Weights of a small GPT-style language model, trained from scratch on English Wikipedia.
Size: 13 layers, 8 heads of 64, MLP 704 SwiGLU, vocabulary 4096.
Architecture: untied embeddings, normalized queries and keys, local attention windows, capped logits.
Training: a variant of Adam for these matrices, 351M tokens, 10706 steps.
Each number is 128 + 24 x the weight over its row's rms, rounded and kept within 0 to 255. Layers, rows and columns count from 0. Numbers have three digits each. The size before them is the row's rms in percent of the matrix's.

# k: layer 8 attention key, 512x256, rms 0.0891, rows 12-17, columns 0-255
# q: layer 8 attention query, 512x256, rms 0.0888, rows 13-17, columns 0-255
k12 106:112148150074150115098108123153090139136121135114097149171121129148141109082142145137132162123173112103146148141097138145153121132166139116115137069112126148108136082138147138132155095142153111098133161162120128105126120121147106149134102139137150125130167145152139125090119104094138113117194073125143108128139139140095149122160154113102089100125170096093089130133117130128089145132121129157114113140154175123087111069122166129129152130083136122140170091119156141111162190156102097112147076127117153113146142112137129120111115122166127110146154142140143149128143138122115097117114126156146076143194140170134139104108148094157153090148142127169136129171144139130125134124169156125122110136155140126123115167143153137139109131142170136172130109127139138098172098172133177
q13 089:130114070141114100115150167139190163089108093133133086155127100101120130131150123206120113107175122143110134137078142103140128131135138100114148083127113161143125148113167097096148142115188114110097133117128150124137119208122156117117099108127137099093141139139162136097091103114115131144095154140079166128112171112155083130137139138100115131129142145151111124105118127115112127107151175127130106153083161167141131133143126115130096088155128134106156129140156116110123152168121101089139123172104185155149111128139116149076114120131183112127111108141142102082152115129152119076142113072162124125144134167189109114162130130102126102115134141143102118132125105128111142133094114140134123097156140136112132106125124138127139134157169107117134128136139122126095150120132104
k13 093:159145143097151075133168107116134142108134118093130153143095106151080125077165091112099163145123121103135122141127161103141150145132139109115143122121173079083140132128130137153140136098113134114119116175083125115125107070152110137109114147095127076150117115182156104114096150134171181134136095137138159135131125159098122142126128110130116126122152126076100137141121119153122120142128131135146142129138131137100099118104079142148138151139085143097111107119096153137124155151067126169141164111134147153091115115103138135138142107135098121117140116153148128136155127099103116164071125098126070129109116156143146109157159140090124137133143085079140101120149135114135119109132134134140103155145103097116118079166148175168157098088170121127114091122119113108148136097104181
q14 078:141142131177079155145110111122186202109120108129130111123093129129115144128108131139098114149121133078114121110117165110161151124099119092137127122156142156082129154163099131108099114117095094102137134130135117162147116148095146102160149136134116098135120105085107135150126097105128126115143117126157163132116129131125138153141158095135077104117127103113118163143096129108144134141131140131138112122111133112182127173100164153121138106145089132112136175089148142154118115116140130151175144072075106119149122130126154119133113147109141152135137096167114084099102150094083138099112122139130129151134106122119152112142130148110056115101110094090103101102151074143167151115111125140165124122134197185089113117113135137104154096095112138107115128121103145110121096156127162
k14 098:169118161117160103133109075135121096118172106129128151154066177137097146085141140108129150145116093113107150178117152061138159119129115087162107104154157122124116175134140155116156161158139146118103103134132135118142111132138105147073134128116114122176136094154144171137096087131132154107177124128141095121171132133096154114105116155178122108119139117114115130160103139158115126124123094125118142142146111144135137174143111130093182171156125127107132154128115125113140143112101116161141117097115134123126171112137129143157145139118132124157129123087156128094165108121119096213120109142131135158087102116136090148053173104125139122134119141107138110131152133109133127143130116116118112174125151138131111090135115147150123132102109127155115124103128122108195121091114136
q15 087:052154142120136168128150155149152143138079159115141132139151150116121101134145153115117119122143169129177125180108130151109156106119124107162115111073152126130123091128161128136140081138114096114128178154139131096153111134074119104124114108136101129136136169130136090150108105119136120112158175121130102114152138159156143103168140127136088102112123137126099120111117092133155091161152128116104097138106143105162115183116105141136125127136092138146132124173130146168107134122184100163152123141099137122126137121151148149115129093176122143150130104166141122098110125111153124115145150122118123150131129115116140188134092131123125115132137151166117129106162163093139142151101133108159090103157135058108170135120103120129192155122133154146124105086105116179152177119103109
k15 106:136166135088122123129125110144104100130145155104132124094129120159101159113137113152134139127112116119095115182118106066170137137123131063150164134113133134122115148137075173129129132166131150116136152125145141125117142113141142162140152159090153080141141130198176130119116154102131090136159107141170118134110111162109133110119101122145171136163147148107131142156127130157128131117150078119111127120121123069093118152101104105114121163119123130107169157113122106126131132155142128148159179130105151155090116072166155132110137136134128073126130137142152162111138122145098114199092121125150113115092127155132108103121186121128141137096098104103119096113156169170137132105138099150115170150169092112114120089125172128129138122148138129099164141157111135102113097123121113
q16 074:107175128099103134122109129079150113133103131103088155138138122116117095134143113136142125116140152138110198145144073106091150157115112147111137116123116107156179147153144149122138090110135130169141124126111149095129124148148154097149159129118118157130126115125104139147121129153146078093106155148083127158145122155071119137135089107117094119142156127149183116103113123150123119097126090100115143141160102135126082065153166140133106144110150144147112108103109127138156101134101097127115122150074156096154147146135097130095064159131136136161168165111127156152136146137161141096126126175156126133150139094113115105113126087103162114110085085143153137152134105101133151104130133139158078141166141151080120163091165134116124119146170113139150138108135128112087132124149132
k16 088:118086119144112131114131107114141091113098162137144108126154090120142110127091156138146109117144112142103086107149148185125128074143108110096172121122089111130086133118071110182134090101113107113094158161147159149118166148107126114129093123154084138128150165137093109161131145137147124151094183093158109098109124155151107120128135153129107127118105077115111079109130141157129098147147171155087107110099096147109127146123130128133130138144115110148152102105112113154083153139102123122130138169110103131129148118102114114122174122126164166120142095135133121104135100115097123079138145131105140147138087122141142115121124115118075090136148096149128103148065140137151120128109089091137108101106135138155136125144089122113120131112133093127118131171162101177076145107170111
q17 097:127175131120110122165167126125104141160122087097105132113146107117121162069125141147133090165154096119135141125132149128129111132128141109124143115143112145079119153144124147118111156155092150126153116131146130139156093122143140077078183142186121135166103126114117136068147136147121120158142133123142133118127136155105143114108190105108129139105108142119133131146157085141090176186108116156127145156108122155116082121116152135125148147096103177162108094096141124113130128107162093144141112111136108114136182141107123087101091100149142142129158123119142118156162162128137200131135143177142121129181167137170080124150151120133074122135109114143097119132138112128111109152112149112145120113124113138133168139174133087151181105143146144151140105110123155137142128131151108
k17 092:119146121107174126093104118150129116130119140124108135124099146155127120168107113135141114091138093137105137154102081108130115123117123146105165122106144155162128093104154125125170097118169148141107125122089117076065144137137125151185099141113178047115134139130134130116137101129112091078156096155160132129148154102113116164098147134124126155129151172135130147154083154116162121107110128118107149136092119094124155101133107104137159124131144163108118129158137147145143091127138116146109133129164153156103148109155134158160137151161123107150115162177100171092121130137124130136130096117153090127105148108139145159062139159132185147128113112127140123103138125144126149145141126167142117146146109081117060146083132170158116150120120113150179162131114135116147104139108132